Each number is 128 + 24 x the weight over its row's rms, rounded and kept within 0 to 255. Layers, rows and columns count from 0. The size above them is the row's rms in percent of the matrix's.

# layer 3 MLP down, 128x512, rms 0.0784, rows 8-34, columns 0-255
size [ 97  96 106  97 108  94  97  93 111 100 101  98  95 102  99  94  90 112  96  97 101 102  99 102  99  98  97]
[[108 157  99 124 156 128 116 112 157 160 114 124 108 105  85 149  98 142 135 181 175 114 120  76  99 130 162 131 132 177 132 153 123 125 113 130 153 120 170 153 149 126 120 140 127  89 143 145 101 161 163 156 111  82 148 141 107  61 121  80 153 157 136 115 149 150 143 135 138 130 121 139 131 151 100 122 140 119 149 147 187  90 147 105  73 154  83 129 116 127 149 115 181 128 127 161 130 148 133 152 109  89 151 111 124 150 141  76 104 113 137 151 114 116 136 165  83 199 137 110 123 124 132 100 140 151 113 151 145 108 124 152 120 108  94 146 163 135 116 156 124 129 160 138 108 153 148 139 138  95 146  70 114 125 145 134 124 108 104 167  83 135 165 154  98 118  58 157 130 156 125 123 156 185 151 138 106 152 113 109 116 107 112  96 151 111 115 154 137 140 158 115 132 131  94 102 115  89 129 146 117 145 146 129 125 110 100 116  77 125 110 136 107  97 154 135 109 133 131 135 107  96 134 100 134 129 144 163 117 153 127 107 154 128 165  79 132 103 127 154 136 150 116 129 150 165 156 130 137 124 173 100 146 110  94  91]
 [140 148 121 124 120 135 109 131 199 123 141 137 121 114 126 144 155 106 128 172 144  94 111 147  99 122 118  92 140 159 143 149 124  93 136 153 146 112 187 111 166 163 131 146  73  69 105 136  88 177 134 154 118 185  99 101 149 120 155 195 128 133 172 113 125 129 102  95 129 127 172 136  98 106  84 193 149 144 102 131 146 131 146 167 107 107  91 129 130 143 129 146 110 126 150 190 122 115 157 119  82 149 118  86 102 125 157  96 119 142 152 145 143 137 146  88 145 133 140 144 146 129 116 116 116 127 151 123 117 183  97  92 110 173 112 114 142 148 126  87 113 139 117 123 131 137 159  93 152 164 144 118  98 120 122 100 125 144 148 145 126 138 108 122 109  66 138 172 174 157 116 131 128 143 136 157 110  78 157 146  57 119 145 119 151 111 140 141 152 109 127 123 135 145 149 115  82 151  95 108 151 116 147 110 166 160 151 136 141 178 112 136 142 128 160 103 174 140 126 142 115 101 166 168 131 103 134 110  92 133 157  88 138 152 169 123 129  93 130  87 142 108 141 141 126 130 168 151 130 105 160 128 143 155  77 163]
 [118  94 106 137 151 140 166 155 131 104 138 116 124 118 166 122  98 101 116 154 129 117 125 100 125 128 149 113 144 112 131 102 138 130 148  79 128 130 144 112 141 136 135  97  79 150 118 146 121  87 100 159 132 166 175 126 135 104  88 115 120 121 114 121 105 144 157 153 139 136  91 126 111 126 152 112 125 145 101 112 159  55 138 110 124 106  93 139 114 121 124 182 101 126 181 137 112 126 142  99 110  79 134 133  86  93 153 136 126  97  78 135 120 163 137 123 125  95 119 137 163 135 155 146 195 165 143 124  99 137 137 102 136 146 146 169 156  75 180 138 158 150 154  82 135 102 112 111 146 126 116 150 104 160 100 120  93 151 147 115 112 131 124 144 104 123 116  92 116 137 122 131  86 122 127  98  93 107  95 110 122 144 135 117 101 129 115 163 128 109 137 116  76 100 123 107 146 174 154  79 134 121 137 117 120 134 143 116  93 125 132 126 109 138 116  82 143 132 164 130 131 140 160 149 122 136 123 123 142 103  96  99 130 129 147 115 167 126 136 154 205 174 114  97 138 142 151 164 127 137 114 144 131 111  94 108]
 [134 143 113 128  99 133 131 117 179  91 108 161 112 162 105  86 138 115 116 123  98 105 138 104 140  99 171 127 151 106 152 106 128 131 147 106 123 106 191 128 117 113 181 153 113 147 133  97 143 114  98 101 163 142 166 153 152 114  83 106 123  64 157 197 162 150 161 143 113 135 147 136 141 151 147 107 117  85 122 117  99 161 164  95 160 147 159 168 143 180 132 144 126 109  85 111 120 135 134 130 119 114 125 137  91 135 114 194 116 146 154 123 140 159  72 106  90 133 131  99 142 153 155 152 138  90 107 172 146 140 105 120 133 108 124 111 125  83 145  93 167 142 143 116 131 133 126  92 123  67 172 163 127 114 114 192 130 154  91 124 150 144 153 110 141 106 141 168 119  90 110 136  87 114 110 125 151 129  97 113 160 134 125 155  97 135 150 103 118 122 119 131 107 100 158 130  86 122 115 112 125 128 127 147 147  92 152 143 112  92 135 148 101 156 105 121 125 121 168 116 138 121 119 117 148  83 118 126 174 120 134 143 125  91 120 142 143 163 116 130 121 163  98 163 136 183 127 125 130 115 162 134 152 121 132 111]
 [ 81 124 150 163 137 115 123 148 110 150 146 115 130 101 120  94 141 104 131 120 127 147 127 109 144 145 147 128 123 131 127  97 117 152 155 140 132 129 106 141 110 133 102 164  74 114 114 130 124 103 150 110 166 169 156 185 126 159 157 130 182 181 140  80 161 137 160 173 143  91 123 114 185 145  83 165 134 128 122 176  96 112 152  82 154 122 131 156 122  98 122  81 154 145 114 103  86 138 125 138 152 170 130 107 154 138 103 111 151 136  96  99 156 109 128 128 165 113 111 117 133 129 136 137 147 197 168  72 127 106 167 121 154  98  98 118 157 142 140 164 111 112 131 183 115 141 168 152 113 173 138 132 142 143 139 122 161 101 146 134 163  95 141 162 153 141 185 201 125 119 107 119 179 150 123  88 113 137 131 121 117 133 109 107 132 139 147 112 102 129 159 119 108 122 105 130 129 111 135 133 147 108 123 152 127 102 148 162 147 127 130 105 143 137 120  85 126 134 102  84 116 130 105 146 122 130 128 132 122 137 120 115  94 161 114 136 164 131 115 136 156  87  66 128 104 154 140 136 147 138 142 172  94 108 136 127]
 [149 118 133  93 153 110  93 168  58 122 142  70 118 144 157 143 146 108 127 114 134 131 141 134 114 141 106  96 132 140  98 159 119 128 105 188 100 107 118 171 133 129 113 123 151 107 102 179 155 116 124 111 132 124  82 137 157 144 145 149 147 132 144 146  96 141  94 121 139  97  93 129 133 165 130 128 119 124 132 159 106 154 119 151 132 101 126 165 142 107 135  98 132 113 137  86 166 137 151 147 150  96 172  94 133 121  97 121 133 115 157 139 192  98 114 108 124 105 105 129 112 136 134 127 109  89  75 145 123 123 106 106 115 145 138 129 146 155 120 157 154 137 140  74 142 102 150 101 125 107 130 168 145 126 125 152 105 118 155 143 129 133 156 132 138 113 141 146 118 160 101 102 145  98 134 124 136  85 107 132 166 124 127 136 121  85  69  88  87 108 126 133 138 144 109 131  48 109 116 133 112  81 190 118  85 127 121 127 186 158 130 109  91 146 148  59 107 117 144 120  99 130 159 141 172 117 134 188 176 102 168 128 142 105  93 145 114 151 108 144 143 114 152 143 116 166 109  86 123 132 116 133 131 135 122 154]
 [114 127 172 142 127  94 158 139 168 133 140  87 139 149 117 119 123 112  90 140 109 149 136 104 137 163 171 191 121 173 131 122 120 147 125 160  94 145 115 140 136 103 140 130 148 126 147 183 173 163 172 123 172 124  95 109 123 168 172  65 118 145 190 156 162 110 134 132 138 104 135 112 129 102 120 185 108 152 124 112 151 138 138 137 147 114  95 100 135 105 125 110 127 132 145 146 149 144 140 132 150 145 102 128  87 158  89 123 114 121 128 107 120 159 147 135 118 106 120 118 174  94 120 134  83 127  94 183 117 114 155 161 128 103 133 114 167 143 133 129 173 159 134 156 145 131 146 138 126 124 147 136 108 141 105 157 129 104 109 131 110 131  82 141 152 177 158 144  98 108 121  86 169 121 136 139 119 144 110  75 146 131 155 123 133 184 175 134  94  97 149 137  91 141 134  86 116 155 148 107 127 125  80 161 145 154 117  96  70 128 124 121 113 100 143 107 100 130 118 133 152 158 174  85 132 140 102 145  83 115 151 152 127 163 144 103 140 118 122 120 151 117 139 114 150 113 124 121  76 138 158 136 179 123 153 113]
 [154 112 143 107 114 120 125 122 110  84 120 156 150 134 151 115 163 158  76 101 121 123 141 139 146  95  90 132 112 117 120 113 124 134 147 163 141 133 123 126 118 171 134 155  85  92 153 122  96 101 135 122 152 122 172 145 146 123  96  97  77 116 122 114 136 133 149 142 129 113 147 121 116 131 141 133  82  77 125 141 121 156 144 114 143 138 147 161 112 143 112 114 120 124  98 128 162 134 123 145 143 169  67  98 148 136  97  99 129 145 146 145 128 113 120 100  82  83 109 141  92 148 154 148 102 147  85 139 108 123 110 123 155  93 126 100 160 157 118 145 129 133 122 116  85 146 130 113  83 192  88 123  94 128 142 113 101 125 134 103 183 109 177 173  99 129 109 178  92 143 105 116 123 144 136  91 104 139 108 100 160 147 134 121 128 119 121 148 147 110 103 155  72 156 132 106 112 126 119 153 153 129 165 148 122  74 142 154 179 119 123 141 144 127 111  85 160 100 118 111 135 124 151 136 104 130 168  93 158 131 112 146 138 102 139 137 136 136 157 139 148 130 109 148 140 142 158 114 145 129 140 172 144 121 105 163]
 [111 108 121 120 101 133 182 190  89 156 143 125 117  95 114 136  92 124  78 103 137 163 120  95 157 141 146 140 162 141 145 141 149 152  98 125 122 134 126 149 103 110 161 149 158 111 149 153 150 145 139 109 154 130 143 120 133 172 171 116  99 165 119 137 157 150 126 109 130 155 132 141 132 121 120 167 121 108 114 125 145 153 108 133 144  94  95  85 128 163 150 109  86 140 108 112 116 115 121 164 111 133 129 178 148 125 153 113 148 150 150 128 143 102 124 144 108 144 125 142 129 113 135 138  95 102 147 116 146 156 106 110  98  88 135 101 108 105 140 121  96 150 120 101 128 160 145 128 129 135 122 134  82 119 122 153 112 119 181 143 162 162 156 119 157 108 110 158  84 115  99 144 123 155 129  78  90 137 112 101 129  88 128 172 127 124 143 155 119 136 179  80 178 163 118 124 128 128 143 121 109 121  87 116 156  10 146 144 104 116 131  89 120 109 154 149 114  80 166 147 109 171 122  96 113 116 120 131 144 146 103  87 105 149 180 110 167  82 151 152 150  93 121 110 103 148 124 139 109 133 134 123 158 138 151 121]
 [144 142 102 106 145 164  84 115 167 104 122 137 106 145 158 145 131 135 137 158 151 144 136 128 181  70 153 128 174 149 139 137 137 153 112 144  98  86 125 169 126  99 100 127 112 174 136 117  85 134 144 132  85 126 150 122 121 148 175 138  89  93 118 146 145 152 133 100 130 152 128 123 128 166 118 139 141 118 148 112 166 150 162 135 145 128 160 158 122 127 168 129 150 146 126 157 186 123 122 184 140 129 141 153 102 132 129 151 137  96 148 156 134 109 144 118 118  64 142 129 135 160 112 150 113 126 123 143 126 131 142 120 150 182 136 106 143 162 104 109 143 127 143 138 150 119 136 105 142 118 154 115  92 156 124 117 113 132 147  93 151 166 142 124 128 164 121  95 111 152 121 100 127  86 155 121  90 129 122 107 142 116 147 202 148 167 122  99 108 124 129 165  98 169 134 123 143 116 161 119 127 127 179 149 103 140  99 126  88 199 124  93  86 135 156 116 145 121 170 158 132 135  99  59 107 143 161 150 134 112 127 115 161 144 138  94 125 159 132 122 128 123 131 138 123 156 131 114 104 115 161 156 101 136 132 142]
 [166 148 121 151 114 169 165  66 145 122 131 140 140 148  95 120  96 101 141 159 143 145 124 115 100 134 114 118 146 162 107 151 136 133 158 137 126 131 103 127 135 128 112 126 144 121  92 176 188 135 133 127 187 161 138 110 166 101  98 124 129 151 123 212 119 101 143 138 145 133 129 109  63  81 146 199 148 130 121  99 178 134 132  78 119 151 120 149 136 153  96 102 130 120  97  83 148 102 123  81 182  69 113  83 104 116 104 169 131 116 130 134 108 115 149 140 222  78 107 129 148 164 117 145 157 168 121 115  96 136 104 103 106 124 143 152  74 120  98 148 131 113 122 134 143 120 124  95 110  98 113 177 171 125 136 166 125 127 115 114  99 112 143 121 103  94 112 121 135 140 120 129 169 100 145 113  92 140 130 142 116 107 139  68 128  70 114 120 116 119 100 116  72 142 112 127 115 146 123 109 135 129 182 123 134 118 182 132 110 126 131 103 144  87 108  83 143 103 124 130 165 112  69 117 113 121 124 111 123 146 126 113 115 128 120 143 138  88 119 137 156 187 132 117 143 143 135 134 142 100  95 138 142 119 118 163]
 [157 157 102 140  85 108 105 118 123 149 108 151 141 141 162 151 117 124 120 142 124 157 143 135  88 111 141 120 118 145 122 128 145 135 144 120 103 159 134 124 135 140 122 108 135 101  69 142 166 132 132 119 120 147 170 117 129  75 108 141 117  78 159 139 113 149 129 163 107  92  94 155  89 173 114 188 139 177 112 136 122 103  99 129 109 148 188 164 171 124 122 151 143 123 122  70 127 138 119 138 121 141 136 133 189 121 110 144 114  94  77 145 113 122 107 132 127 140 111  72 156  91 115 131 112  91 158 111  85 113 145 118 153 115  93 133 146 168 128 154 165 118 115 106 132 124 114 158 123 126 128 170 146 150 108 120  80 115 155  94  62 130 136 156 121 140 146 100 135 108 110 116 131 138 129  89 128  94 113 139  99 151 129 147 142 117  89 107  73 139 128 142 143 118 164 110 106 103 112 122 142 120 101 127 117  97 156 131 122 132 135 129 111 133 162 120 156 116 111 135 123 124 172 127 170 119 117 125  71 143 126 119 119 125 113 173 116  83 135 152 112 123 117 104 117 169 132 141 131 146 142  96 149 109 140 134]
 [107 106 146 126 164 165  96 106 127 140 126 125  88  94 110 104 135  87 134 143 178 108 111 104 106 158 101 103 138  86 120 144 137 161 143 128 143 112 145 152 104 133 112 110 132 137 111 155 149  90 142 158 142 159  78 128 128 153 151  64  68 138 162 116 163 145 141 120 133 133 122 108 138 119 156 195 111 146 126 119 123 171 129 147 129 141 148 134 119 146  98 162 109 131 171 141 113 116 109 101 108 152 149 148  46 148 129 138 115 138 143  99 149 138 133 149 146  89 161 126  59 119 139 100 110 138 142  71 106 124 136 140 169 117 121 156 103 164  83 112 120 117 123 106 102 119 114 121 152 152 152 161 145 143 143 146 133 108  95 131 127 119 126 121 174 113 139  98 112 100 119 157 161 132 137 136 138 143 156 115 119 152 195  90 162 124 150 114  96 105 122 150  89 128 123  64  98  71 143 109 131 121 158 104  98 120  96 140 134 127 122 151 127 119 164  90 136 115 109 122 114  99 132 175 133 118 125 118 133 140 121 136 100 154 145 132 109 158 129 167 132  56 112 111  87 131 133 112 152 189 109 153 139 110 127 163]
 [158 139 133 159  62 147 135 134  81  97 116 112 160 116 116 138 128 117 100  88 125 113 114 123 128  92 111  80 132 163 124 128 129 128 143  82 136 108 128 157 118 150 128 162 141 108 125  83 167  79 150 124 168 148 126 104 154 155  97  97  93 144  89 142  69 113 114 137 121 132 130 109 106  95  95  82 126  83  97  89 136  89 113 142 101 139 130 153 162 120 123 108 154 117 104  75 137 111 145 109 131 136 166  54 150 144 134 115 134 120 129 115 114 127 142 131 146 117 135 118 136 179 159  88 135  89 168 125 135 116 140 138 126 128  90 138 166 136 115 113 154 114 122 133 166 149 138 135 110 132 128 115 139 144  98 146 117 130 136 105 131 145 128 143 150 115  82 118 140  99 120 114 170 140 118 171 181 135 138 111 141 141 132  79 134 169 138 130 168 138 104  78 101 158 100 140 117 107  90  98 163 149 163 127 103  94 127 138 155 117 135  97 175 131 133 162 199 130 155 120 113 144 150 132 156  99 149 130 129 126 140 155 149  62 130 135 111 148 108 150 114 144 118 125  94 166 152  87 120 138 173 113 142 140 126 116]
 [ 90  98 172 125 166 103 123 125  79 147 129 124 105  85 148  74 151 123 117 122 134 133  98 124 172 149 149 127 147 137 118 117 156 106 125 131 127 163 136 161 124 111 137 148 115 139 143 110 112 133 107 127 111  92 141 136 133 120 166  98 108 116 140  79 130 107  97 156 129 136 106 114  86 150 154 162 130 139 152 137 110 141 135 113 132 134 160  95 125 171 115  60 120 157 110 115 137 129 147 107 136 165 169 189 197 123 131 132 133 152 112 122 155 126 124 136 165 165 135 145 128 139 127 112  84  84 140 148 100 131 117 147 114 110 133 106 106 143  69 113 145 161 125 101 136 137 146 172 173 109  78 103 114 115 128 117 114 138 126 136 172 161 156 105 148 149 136 145  96 104 112 127 140 168 151  86 108 133 126 122 121 131 109  96 112 194 163 147 102 131 171  99 111 162 166 117 113  86 159 149 136  84 111 115 123 176 162 151 160 145 123 129 137 137 126 150 155 130 147 143  82 127 181 107 123 116 130 126 134 131 102 128 111 102 158 143 146 112 146 135 172 121 143 165  81 134 125 115 136 132 145 113 102 109 151 117]
 [117 125 142 150 164 124 136 109 120 120 138 168 116 129 130 179 112 195 154 140  96 103 107  88  80 172 120 127 111 135  89 123 132 165 142 127 125 125 164 155 152 131  96 171 113 174 154  88 166 143 120 179  90 102 128 120 104 153 110 154 134 174  99 142 153  73 142 144 128 121 151 133 142 110 119 108 164 138 110  78  86 135 109 141 131 150 124 154 141  97 139 159 132 117 103 156 107 124 172 126 123 111 192 168 120 121 156 129 137 117 110 124 105 120 153 147 128 128 156 151 134 136 140 150 184 108 186 147 101 136 119 113 147 127 111 182  95  99 137 128 143 124 151 186 132 115 110  98 122 146 120 124 129 119 109 132 137 116 154  78 153 140  91  80 111 145 137  95 136 126 132 153 119 167 123 112  70 150 135 134 105 128  84 149 126 141 134  97 160 113 125 136 149 103 130 173 108 130 106 147 117 145 152 143 105 149 110 156 107 106 142  67 117 127 115  90 141 152 120 109 152 134 167 139 145 117 114 103 156 132 130 162 167 124 136 162 130 163  86 135 149 152 135 163 151  72 126  95 146 137 116 106 137 113 141 123]
 [102 117 115 138 119 151 122  85 159 121 125 162 109 121 136 125 191 131 129 110 146 126  99 138 168 113 140 162 173 100 138 165 138 130 170 133 123 107 106 143 131 135 140 131 121 160 173 133  67  79 135 130 147 141  92 165 155 106 156 142 132 140 107 154 169 187 161 126 127  96 102 125 149 143  68 112 140 177 140 132 134  98 167 161 134 136 159 121  93  80 134 119 135 118 176 127 124 122 138 145  80 176  96 122 144  97  90 161 126 123 142  93 109 153 140 104 138  86 164 141 126 128  63 142 134 173 133 139 112 107 120 146 107 152 133 131 133 118 124 113 153 125 131 117 113 129 103 137 147 125 126 122 115 140 142 136 153 159 107 167 124 132 106 129 134 124 121 103 118 137 150 112 110 100 137 117 108 130 127 152  97 149 129 114 156 102 105 148 116 116 109 160 122 114 123 140 193 103 109 129 122 127 101 126 117 134 149 107 148 107 132 160 136 101 100 130 141 147 120 113 151 156 146 165 127 140 134 156  91 157 152 118 146 115 121 142 146 121 160 145 144 141 110 142  99 121 123 184 142  97 172 122 102 123 109 101]
 [180 142 134 114  94 165 128  86 174 105 137 137 151 136  97 119 104 108 145 151 159  99 156 117  91 124 136  97 128  91 153 145  91 174 124 168 138 135  94  96 123 113 106 169 152 138 133 136 122 138 135 138 105 144  89 132 147 155  91 105 109 165 133 157 128 150 158 146 143  82 129 146 109 151 119 146 133 156 123 142 130 102  87 148 145  90 126 153 116  91 102 166 148 135 128 147 113 125 157 133 129  65 143 178  78 137 132 151 144 139 119 128 106 142 136  97 105  97 131  82 100 172 127  92 155 145 162 128 109 135 133  86 104 171 167 120 104 146 151 118 170 140 147 121  91  58 147 110  68 144 147 142  84 129  86 111 124 111 134 114 121 129 113 110 133 165 164 160 167 127 125 122 107 114 133 126 105 121 103 166 119 119 152  79 149 116 107 125 173 145  93 132 141 131 109  68 123 125 151 129 114 110 181 139 126  89 104 145  89 159 104 118 113 121 132 132 169 139 118 118 129 136  77 153 132 135 127 147 152 140 117  88 122 152 165 148 131 133 131 146 123 157 118 138 146 121 128 138 142 127 158 144 113 136 131 118]
 [158 141 134 114 130 104 118 113 138 109 119 104 141 151 163 192 109 176  98  98 133  99 138 151 131 143 141 121 130 103 116 120 111 119 135  85 132 102 131 133 121  96 160 119 149 141  95 186 111  72 153 145 176 131 159 150 135 144  89  93 158 156 120  79  72 146 163 103 144 108 120 128  94 155 126 155 152 120 101 126 116 142 129  99 128 103 117 142 102 125 172 133 123 116 114 130 126 143 129  96 143 100 129 119 111 112 122 113 134 138  90 145 121 117 124  96 109 171 107  70 142 151 136 149 104  97 169 109 119 130 109 126 124 113 162 105 132 114 108 116 183 130 133 147 144 107 136 114 168 137 153 106 127 135  87 156 112 116 141 167 128 114 104  96 184 163  85 118 133 133 129 126 148 114 130 176  81 100 115 127 123 148 138 128 128  76 150 120 159 135  95 134 110 131 141 130 122  99 119 103 147 117 129 137 137 100 132 103 124 151 117 140 146 101 112 176 120 127 149 148 133 142 126 131 104  95 111 147 121 110 139 109 102 144 153 153  97 133 117 121 128 115 144 151 122 161 118 131 142 113 121 129 129 137 105 163]
 [144  67 156 119 151 109 145 150  98 142 152 147 111 126 108 126 108 107 167  99 144 131 132 114 123 140 129 172 126 104  87 114 108 144 176 151 155 129 110 122 140 102 126 125 142 146 144 131 140  93  90 142 147 157 104 160 134 120  95 112 110 121 137 101 117 112 146 130 147 182 125 125 186 144 160 110 107 100 121 112 135  81 145 142 121 112 137 133 125 162 136 148 177 114 139  96 172 149 157 141 133 144 109 161 149 127 103 123 138 111 122 123 111 170 118 152 110 170 105 159 117 154 127 129  74 131 102 121 176 130 139 147 119 133  93 108  95 159 138 130 107 155 155 163 131 119 124 156 116 123 137 107 142 132 150 114 111 137  99 118 138 108 163 136 175 166 113 155 122 161 121 148 137 124 118 177 116 138 138 144  96 113 143 129 147 134 109  84  97 151  82 164 119 153 158 149 128 100 129 126  86 135  45 182 124 180 134 112 100 116 142 136 166 118 150 144 136 121 115 138  66 133 112 141 106 135 148 106 157 144  90  99 121  90 121  85 141  89 152  85 131 110 110 126  84 131 125 165 110  91 128 129 137 134 138 155]
 [111 130 138 116 121 119 120 113 165 100 115 109 143 121 105 112 131 121 127 147 127 162 123 156 137 149 154 159 136 157 102 147 130 150 131 159 126 146 101 122 172 142 114 111 133 172 158 134 117 108  94 133 118 119 116 132 159 107 148 139  98 153  95 143 136 146 176 122 138 132 142 153 148 101 130 106 129 125 171 162 140 108 156 147 130 177 148 112 128 158 114 135 165 111 171 160  96 143 141 126 121 134 107  92  79 173 196 101 167 129 132 108 122 154 160 127  94 165 133  95  84 186  78 135 105 166 113 143  99 139 138 123  98 127 130 145 103 110  73 144 118 149 146 121 109 120 140 148 128 133 148 158 101 114  73 134 160 109 146 173 112 143 132  83 157 125 103 141 149 147 135 123  97  86 136 196  42 135 148 151  99 108 107 144 112  93 109  48 133 156 143 162 120 112 107 125 156 142 111 142 112 164 180 124 154 132 144 121 141 139 129 141 111 127  89 155 125 145 119 145 137  96 109 115 149 143 141 142  97 130 120 142 155 172 117 148 147 155  99 126  73 124 117 133 136 116 141 117 105 121 136 174 108 101 105 144]
 [123 100 178 153 110 143 131 123 146 144 127 157 135 128 106 159  77 148 134 131 110 122 125 132 116 150 132  93 145 114 152 148 132 123 140 128 146 125 114  94 110 118 159 160 153 186  87  86 102 186 139 116 119 100 111 159 129 118 132 135 100 145 116 113 102 131 148  75 135 120 159 163 135 133 120 134 174 161 146 147 137 138 115 161 143 139 106 136 129 146 184 188 130 155 100 139 138 106 113 140 112 127 174 131 148 108 142 107 116 111 116 103 146 110 115 119  99  91 147 112 104 115 124 136 157 152  96  98 130 114 183 115 129 139 175 110 101 118 144 125  90 118 126  81 176 166 129 127 127 114 113 113 132 118 162 110 142 145 119 148 106 155 134 134 163 165 120 152 129  99 136 166  89 138 129 136 126 152 166 119  86  92 114 114 148 162 118 181 147 122 114 101 115 135 114  87 162 123 137 155 147 107 104 117 147 141 114 123 135 129 107 150 130  98  74 111 110 170 132 112 168 147 136  34 144 136 148  95 116 151 113  99 115 123 134 153 143 149 118 169 108 109 112 122 173 105  95 190 102 136 149 139 130 136 134 107]
 [113 156 132 144  80 116 131 117  91 146 101 137 124 106 133 159 111 120 160 150 138 147 156 142 146 173 141 159 124 130 138 105 124 118 142 134 129 149 118  92 105 140 121 127 122 129 144 134 163 184 114 139 124  87 121 156 136 122 148 121 142 116  92 144 159 120 163 174 137 127  93 122 129 160 131  49 122 152 130 154  97  76  90 120 163 141 126 109 159 137 146 102 124 132 111 118  93 131 145 119 124 102 118 126 126 133 113 135 155 105 131 129 124 131 139 103 113 110 153 149 148 136  77 123 113 131 144 156 154 149  98 144 114 152 113 111 141 135 128 151  98 122 124 110 154 121 127 112 128 146 147 147 108 105 140 104 130 110 104 145  89 158 134 163 161 134 119 109 121 139 137 165 153 129 151 102  80 118 123 134 132 216 134  90 128 127 115 167 127 129  92 154 140 109 176 112 155 140 115 174 172 127 134 112 141  57 133 133 106 120 130 158  96 150 145 147 108 142 130 155  92 116  97 139 109 128 137 117 127 125 110  98 122  93 125 171 105 140 154 142 124 114 120 151 110 141 142 132  80 125  81 130 106 137 118 133]
 [110 125 146  60 143 144 129 122 116 135 121 136 116 138 129 167 121 108 131 112 109 139 126 148 143 165 124 167 143  76 121 131 158 117 119 152 144 101  91 154 134  97 153 121 142  94 148  97 101 138 123 114 154 132 144 137 133 178 108 118 107 116 113  94  72 185 100 145 160  96 104 111 111 163 102 142 145 143 144 118 183 160 120 136 163 144 145 149 144 128 100 128 165 129 139  93 142 120 117 136  84 167 156 117 118 166 131  98 150  90 123 142 155 119 109 121 128 151 157 172  99 158 102 141 102 138 184 105 126 117 111 100 125 148 102 114 131 124 130 108 105 100 139 122 131 149 146 165 145 129  86 126 113 135 145 115 131 110 100 133 112 122 145 128 135 162 128 124 171  99 138 133 111 151 116 116 138 118 116 160 136 110 110 111 143 176 104 140  65  99  85  95 142  90 158  74 124  67 146 112  97 124  78 158 109 161 146 137 134  94 124  97 114 126 162 139 135 121 159 148 141 132 180  81 136 146 151 128  91 110 122 119 134 128 111  99 136  91  93 157 141 141 113 134 115 123 138  98  97  99 108 125 109 148 131  99]
 [126 123  99 132 180 151 106 124 111 172 139 114 119 151 149 129  94 149 121 108 128 141  96 111 129 119 116 145 133 157 130 136 159 132 130 141 131 113 137  98 114 137 120 109 108  55 144 126 133 129 146 128  83 124 117 141 118 155 148 172 132 133 126  89 158 137 124 115 119 159 136 111 162 118 132 131 111  89 100  94 131 126 156 103 138 154  98 151 122 115 155 135 164 141 200 106 133 147 114 161 113 181 113  93 148 151 140 119 139 121 183 118 126 137 156 101 224 128 107 147 150 111  97 119  65 150 156 148  60  82 148 135 133 102 121 110 110 165 134 125  91 116 147 135 149 134 182 144 115 139 118 144  99 125 114 149 111 112 115 112 116 115 110 120 110 104 177 113 113 132 113 106 171 160 126 149 127 126 155 126  98 117  97 137 140 162 133  91 153 125 128 132 115 111 127 143  99 137 126 108 151 114  92 126 119 152 174 156 100 141 123 145 135 152 131  97 125 108 124 129 100 146 114  89 137 178 121 131 144 129 110  99 134 125 114 100 132 125 154 127 129 104 118 121 124 139 123 132  94 176 190 113  63 118 130 115]
 [188 120 137 107 134 142 107 126 103 143 133 107 155 131 121 136 101 116 139 109  85  90 145 158  98 121 119  71 136 130 113  96 121  73 123 130 134 140 118 120 159 161 142 153 149  81  99 126 126 149 109 127  84 121 144 151 133 131 114 151 117 110 123  92 105 134  78 133 122 133 169 115 104 170 142 145 114 174 110 122 118 120 163 116 115 138 100 130 190 127 109  60 123 135 126 107 140 115 155 140 142 163 140 142 146 119 131 104 121 143 109 145  99  97 134 173 100 113 106  89 105  55 129 136 146 140 101 112 108 132  90 168 149 122 122 133 109 137 162 132 149 149 120 142 114 148 115 124 129 152 140 155 136 149 124 113 144 105 131  99 137 151 158 124 116  82 122 105 134 115 104 143 169 132 124 112 154 149 111  78 113 169  79 153 140 162 193 145 120 112 169  97 138 148  86 143 144  90 138  99 152  90 166 109  83  91 104 139 155 134 126 115 108 142 135 101  79 131 105 144 148 181 134  85 139 116 132 115 120 107 135 113  87 142 137 147 132 106 143 123 118 144 155 137 127 130 123 146 164 179 147 136 111 106 105 119]
 [149 124 114 127 177 100  98 135 121 107 105 122 140 148 150  85  96 166 131  84 114 138 135 131 123  99 138  99 118  92 139 166 132 143  91 145 135 133 141 104 117 125 163 109 105 147 159 144 140  98 152 126 167 145 149  81 133 141 121 117 160 136 139 159 119 146 130 116 123 130 144 104 141 131 101 146 113 143  92 149 102  93 121 107 139  90 146 146 129 157 152 133  94 128 155 105 125 130 110 132 134 125 116 110 148 128 164 103 118 137 115 146 108 118 106 140 179  69 135 139 150 151 144 144 117 175  97 150 136 140 111 106 187 109 145 110 138 134 126 112  80  99 116  83 135 145 130 142 165 145 151 130 182 144 131 145 119 128  93 117 104 130 101 142 118 151 142 131 117 123 118 116 119  82 116 152 113 136 143 123 117 110 138 147 123 172 163 167 111 120 114  95 135 131 126 159  91 126 110 111 158 125 123  90 111 132 146  94 162 160 125 154 100 115  85  96 161  96 126  90 139 100  83  59 145 111 133 121 103 121 125  67 136 143 101 126 105  74 130 119 102 122 149 127 141 104 123 128 132 138 155 104  77 115 137  96]]